Weights of a small transformer language model: width 128, capped logits.
Each number is 128 + 32 x the weight over its row's rms, rounded and kept within 0 to 255. Layers, rows and columns count from 0. The size above them is the row's rms in percent of the matrix's.

# layer 2 MLP down (transposed), 512x128, rms 0.187, rows 267-291, columns 64-127
size [ 88  92 107 105  95  92 103  94 104  96  97 121 100 111  88 104 110  94 108 102  92  88 119  98  93]
[[137 186 145 129 111 125 183 144 131 122 145 127 116 173 159 107 125 146 111 159 112 214  95 138  93 126 129 141 104 142  79  81 162 130 148  76 116 144  93  99 147 121 122 181 106 148 115 170 145 106 109 112  84  92 188 144  68 174 143 172  79  53  97 148]
 [107 115 129 180 169 181  66 123 168 117 158 105 154  80 136 133 171 147 133 152 108 147 123 116  75 160 224 106 134 125 105 191 150 196 161 119 165  94 117 147 128 131  98 150 158 127 121 126  63 132 162 121 106 135 158 173 128 157 249 103 130 105 122 126]
 [120 150 113 151 152  92 156 113 143 151  73 127 117 144 115 128 163 133 114 164 178 105 118 140 115 107 145 162 149  80 113 133 140 133 181  99 207  43 108 163 101  47 117 168 218 110  96 108  89 123 146 141 189  89 103 140 105  90 104 106 189 141 124 126]
 [116  98 134 134 189  91  85 108 167 116 147 192 105 123  92  65 100  86 178 116 164 117 133 107 111 100 179 126 114 116  76 188 119 121 148 127  98 127 126  93 161 111 137 145  82  85 172  77 113  80 109 125 164  81 194  92 140 106  92 204 169 172 122  89]
 [ 23 132 176 190 125  84 166 134 125 145 140 159 198 108 126  79 187 103 155 127 124  59 124 132 103 178 116 147 161 123 180 158 167  67 108 130 163 123 110 110 109 130 139 153 167 125 167 117 155 189 159 127 141 152 154 149  94 109 154 138 153 136  90 139]
 [140  87 201 111 108 139 173 138 110 158 127  99 163 121 121 125  96 117 155 121  73 115 110 138  96  88  83 101 173 101 143 162 139  83 121 104 163 141 138 177 133 149 121  97  96 130 138 149 117 122 129 146  87  95 160   9 122 134  97 101 129 138 165 130]
 [143 141  91  74 115 178 145 133 121 109 190 163 126 115  82 141 153 114 116 177 121 188 119 110 166  82 147 151 151 151 136 146 128 147 119 206 177  91 108 122 131 116  83 148 140 117 121 109  94 103  80 146  44  72 128  66 117 159 164 115 120  91 190 112]
 [106 145  84 130  84 173 134 152 138 126 142 111 111 102 112 147 137 133 115 110 111 140 138 134 141 136 123 207 143  78 123 139 166 125 162 147  96 104 147 151 167 124 138 180 133 112 188 117 137 140  77 133 128  92  75 129 189 132 111 161 149 110 131 133]
 [ 78 157 118 143 187 181  74 122 114 125 148 142 129 122  86 174 113 132 125 133 170 159 195 147 151 136 161 136  79 130 103 123  82 148 137 149 174 126 145 123  85 157 106 138 127  88 122 159 114 194 149 117  98  62  98  65 138 121 162 148  90 120  83 106]
 [116 179  91 118 173 125  54 108 164  98 130 183 150 142 118  88 139 168 114 171 105 176 155 121 117 165 135 107  87 130  95 157 120 101  93 148 109  98 105 130  98 196 133 163 139 134  95 173 127 184 197 141  96 147 107 166 130 106 156 148 124 106 173  89]
 [119 225 142 195 109 123 172 158 128 105 111 160 162 155 139  93  88 100 137 106 113 135 107 143 168 124 106 157 112 174 123 149 224 219 129 142 130  88 115 183 125 158 117  88 115 173 135  91 121 160 128 146 135 169 117 125 162 132  76 147 125 154 107  92]
 [ 89 169 168 139 145  98 151 110 162 111 190 161 103  85 170 118 121 120 156 149 145 116 136  82 117 124  96 143 117 151 119 132 203  40 109  92 200  74 119  89 158 112 156 155 172 104 164  82  83 170 182 147 148 129 134 188 128 130 111 137 126 121  92 104]
 [139  96 183 151 100 150 169 174 163 142 136 146 133 181  99 147 145 137 125 122 120 167  88 102 115  97 110 105 140  68 156 159  86  88 141  81 117  71  94 115 105 147 120  89 115 158 146 133 144 113 198 108 142 121 156 124 127 109  97 100  76 131 157 136]
 [ 79 150 132 117 167  66 163 148  85 114 159 156 109  89 176 131  70  86 143 156  88 140 141 106 104 106 112 120 172 136 132 173 123 171 100 162 132  87  58 160 106 148 110 120  89  78 145 136 166 129 115 168 170 163 142  74  55 145 111 107 133 162  71 112]
 [102 113 145 155  68 155 101 119 143 135  92 111 118 110  62 184 154  86  97  86 115 143 165 106 105 118 122 134  98 125 122 109 139 102  84 202 149 183  77 104 104 147 145  79 133 149 156 100 123 156 166  93 135 187 130 132 130 132 101 120 132  75 193 141]
 [ 88 129 105 124 133 173 168 178  79 170  94  96 122 130  96 113 182 136  83 156 158  79 142 153 152 165 137  84 185  86  87 155 204  96 100 134 100 153 100 161  93 120  68 128 175 146 110  95  75 100 164 170 146  93 139 100  83 112  91 173 113  99  62 115]
 [130 127 160 140 107 100 127 153 161  88 157  70  58 158 117 146 100  93 136 148 136 166 195 128 141 162 126 178 161  92 125 163 148  94 150  93 143 125 116 111 124  64 123 106 156 145 139 110 160 145 110 129  58 126 147 112 148 141 145 145 148 119 120 188]
 [139  92  99 149 136 119 122 109 157  62 128 121 140 143 128 232  93 118 156 140 115 118 139  85 156 131  68 115 121 158 137 160 186 101 118 126 142  95 121 172 165 118 115 124 104 108 191  92 148 142 104  98 113 105 101 150 142 137 163 115  97 175  98  94]
 [ 79 122 150 141 106 159 151 106  80 170 162 169  90 118  77 116 193 123 141 149  80 157 173 173 109 196 140 103 122  89 180  79 153  70 130 181 123  74  75 141 157 193  62  91 147 194  96  94 118 167 166 117  99 155 171 125  95 140  99 133 163  89 141 141]
 [132 157 112  99 108 106  81 159  50 111 146 126 149 117 101  95  46 103 105 168  90 137 111 124 114  62  94 125 191 158 169 115 164 149 117 126 115 129  96 147 134 139 130 122 110 158 152 149 153 189 125 126  99 119 161 126  90 122 116 139 111  90 199 179]
 [ 96 106 130 131  67  89 156 111  80 130  77  97  85 185 136 165 118 156  94 160 100 117 151 108 139 136 102 130 135 121 130 107  68 100 127 119  42 149  46 122 102  44  88  54 123 144 141 119 108 128 113 132 114 148 138 117 141 134 123 181 106 130 163 179]
 [103 101 118  93 152  62 110 161 151 100 200 196 123 133  96 153  98 158  96 161 111  78  89 133 130 108  94 159 147  91  96 163 128 105 128 160 116 139 110 168 156  82  91 136 154 169 150 104 108 150 142 143  90 193 137  81 127 110 142 107 151 109 129 200]
 [164 103 111 130 145 172  92  97 187 126 127  62 157 133 150 137 162 141 137 168 103 111 104 195  89 153 163 186 168 136 119 117 107 136 151 101 205  69 155 126 146 106 108  93  90 185  78 169 110  69 129 125 160  90 110  94 144 134 138  52 128 117 117 156]
 [117 151 112 139 125 118  71 135 123 107 159 129 141 148 145 110 136 161  72 116 119 143 164 178 121 157 147 146 124 122  83 161  67 121 157 185  78 129  84 112 202 105 118  66 153 120 162 147 106 111 170 149 141 146 124 152 121  97 156 157  87 113 163  89]
 [ 60 108 107 172 121 131  82 152 104  71 143 123 144 144 131 122 128 146 162 147 184 111 110 207 176 127 139 136 132 114 204 167 150 125  94 186 148 128 156 146 177 176 131 143 207 202 160 141 170 163 174 116 147 142 122 164 109 125 129 114 137  90 130 124]]
# layer 2 MLP up, 512x128, rms 0.179, rows 268-291, columns 64-127
size [ 94 113 103 103 100  96  99  97 103  99 101  94 102  99 104 107  95 103  98  98  91 108 106  98]
[[108  89 121 108 158 122 161 134 127 161 151 119 105 140 136 165  94 107 232  88 132 143 119 112 199 131 131  88  98 143  90 130  90 163  32 109 117 116 203 102 168 155 139 117 133 112 118 186 121  79 127  64 127 116 122 105 134 144 127 151 125 156 150 230]
 [108  98  79 166 143 110 173  67 111 203  69 162  76  97 130 120 137 147 129 168 100  86  91 124 108 111 132 102 112  60 102  96 133 142 152  79 149  83 141  89  81  87 160 126 135  98 117 134 136 123 124 144 152 121 141 157 155 122 174 125 139 191  88 171]
 [194 149  87 120 185 150 128 118 145 150 140 135 123  55 144 103 139 152 150 101 138 127  84 113 111 108  79 135 114  99 161  62 112  70 145  98 193 116 177 131 123 140 126  95 135 156 195 171  76 179 172 117  89 122  99 147 150 155 164  86  97 143 179 150]
 [154  78 136  45 120 101 161 147  99 111 125 119  97  65 127  81 115 185 111 187 110  77  87 147 163 105 102 125 154 170 102 141  53 155  91 156 123  99 135 114 108 171  83  99  99 116 148 161 114  79 145 126 170 201 105  91 134 140 177  94 127 108 138 142]
 [114 140  96 121 161  61 149 114 132 139  89  84 174 114 127 133  72 111 167 120 147  87 103 112 128 138 100 196 135  86 135 171  89 144 104 154 167 119 124 101 131 157 141 160 122 143 140 112 195 128 131 110 121 123 147 133 184 139 140  59 122 165 163 121]
 [123 142 104 107 113 136 119 114 172 199 121 153 163 125 124 152 142 133 113 107 117 125 129 139 169 107 107  95  88 121  16 125 152  98 103  90 127 135  97 121 117 144 117  55 132 136 129 148 102 137 139 108  97  74 112 219 161 147 154 142   0 134 117 159]
 [157 153 106 120  78 145 189 156  86 120 113 127 111 119 158 168 117 120 185 110 149 131 167 227 112 149 103 153 122 152  64 155 143  96  66 152 138  38 175 152 187 155 133 159 130 130 121 153 169 180  96 111 103 157 122 117 162 144 121 186 101  79 160 152]
 [134  87 138 186 168  78  88 162 106 186 156 199 156 103 132 115 127 176 168 125 112 123 139 155 132 114 142 104 115  78 114  90 124  95 120 151 122 137 149  54  83 126 188  85 104  71 141 104  88 135 134 130 159 125 177 162 165 206 174 163 108  67  47 150]
 [116 113 134 115 122 114 120 123 107 144 156  79 101  97 182 114 180 121 111  86 181 112  74  94  65  80 133 161 108 143 148  83  82 110 161 125 187  76 110 137 167 146 124 153 105 110 116  89  75  95 118  84 144  99  71  86 172 158 157 140 110 105 156 140]
 [120  55  60 120 131  42 121  93 116 148 153 171 134 142  72 149 152 160 128 144 170 120 100 123 138  92  74 123  96 122 162  98 113 148 107 140 165 177 199 106 150 131 110 117 128 113 122 160 103 126 141  87 100 115 113 110 145 120 157  37 110 144  95 223]
 [109 132 124 152 131 120 161 158 116 129 146 119 130  92 109 116 132 107 146 122 166  83 176 106 154 185  89 107  85 123 135 162 190 113 125 146 156 109 121  66 151 153 136 145 104 127 155 125 113 142 161 122 176 113 124 206 155 170  99  79 120  92  82 155]
 [ 97 108  98 128 168 105  90  55 110 136 152 101 120  90 130  38 143 123 125 100 169 147 165 162 159 153 188 179  99 152 120 107 147 201 114 140 175 128 170 136 172 119 132 136 101  91 152 170 104  96  94 119  82 140 124 162 105 170 147 110 136 155 101  93]
 [122 150 106 110 150 124 124  88 131 134  96 132 132  96 172 143 127 141 100 143 119 123 156 156 182 169 130 128 131 182  88 113 109 174 148 110 146  96 161 111  82 159 130 126 106  91 116 141 108 137 154 102 116 131 117 186 117 149 154 132 116 231 154 209]
 [121  98  94 130 120 156 148 153 118 102  79  92  82  97 132 160 102 126 139 132 151 112 131  90 146  85 122 134  89 126 150 144 114 219  81 197 154 142 142  55 126 119 163 140 132 138 152 177 141 125 105  87 121 121 177 125 209 146  92  94  91  55 119 210]
 [ 99 125 103 130 116 143 187 175 136 108 108 142 101 108 107  90 134 143 133 131 172 100 108 251 102 189 112 137 112 153  78 154 114  85  95  77 135 120 111 123 163 154  57 151  96 155 131 115  54 108  87  92 135 117 187 108 117 125 115 144  80 163  82 129]
 [ 82 146 158 135  99  83 144 112 171 108 160 111 119  91 109 105 118 114 189 208  97 184 141 133 144 156  68 157 150 116 115 153 108  99 106  96 138 121 149 110 177 113 172 126 102 152 130  99 143 177 107 107  65 123 107 127 174 137 147 181 106 133 115 163]
 [138  92  82 116 152 140 154  88  64 153 155 104 156 135 129 115 151 151  80 118  95 111 131  77 134 139 139 165  75  81  95 144 154 102 145 104 142  92  89 119 154 140 156 104 104 103  85  83 117  63 137 102 127 109  83 129 169 195 182  85  93 137  69 119]
 [ 96  84 136 124 155  90 182 146 124 154 136 131 125  71 123 152 166 110 192 160 175  84 122 127 123 123 117 140 141 117  58 151 128 151 103 135 162 176 138 112  78 111 167  91 107 200 180 151 124  86 122  96 140 134 143 164 124  92 121  83  89 132 121 156]
 [140 153 134 163 151 125 110 165 111 154 138 130  84 161 106 169 127  87 127 129 124  81 148 101  88 127 127 183 125 180  87  82 127 175  99  92 136 100 117  77  91 146 115 118 115  13  67 155  86 153 136 209 107 155  84 106 134 170 108 146 127 132 113 126]
 [119 174 127 156 118 130 133 134 117 157 157 178 137  94 125 102  94 143 189 186 130 169 129 143  88 151 147  93 159 139 146 168 131 166 143 160 219 104 124  77 158 120 150 129  99 108 134 120 136 112 105 131  74 123 114 142  79 173 158 149 118  80 155 180]
 [121 161  91 130 112 175 117 136 134 168 138 111 136 126 112 165 120 118 134 104 170 202 102 109  99 165 119 149 119 169 161 105 106 189 156 158 183 112 117  44 147  82 135  93 140  87 164  82 152 153 104  68 158 110  89 164 144 173  89 148  51 195 128 110]
 [136 107 152  60 210 110 127 102  90 143  88 169  76  90 165 114 151 115 126 144  69 145 144 178 104 104  67  72  83 134 116  95  89 143 116 120 193 109 111 134 196 141 172 116 106 139 153 152 104 120  91 126  85 145 165 139 129 112 122 154  85 100 113 117]
 [ 88 125 187  99 184 102  97 145  93 167 146  94 122  86  92 119 145 188 149 101 178 176  98 144 140 131  65 107 116 147  87 136 157 126 152 101 163 136 127  50 138 128  72 139 101 130 216 135  69 130 111 148  91 177  87 127 130 170 160 138  82  86 101 105]
 [ 80 196 143 144 148  84 131 191 158  98 100  88 135 108  85 121 116 115 164 140  83  98 124 126  62 103 162  78 125 108 135 138 114 127 115 105 109  85 113 104  73 102  70  75 133 100 114 137  97 168 102 125 106 110 157 138 154 225 211 146 129 144 135  99]]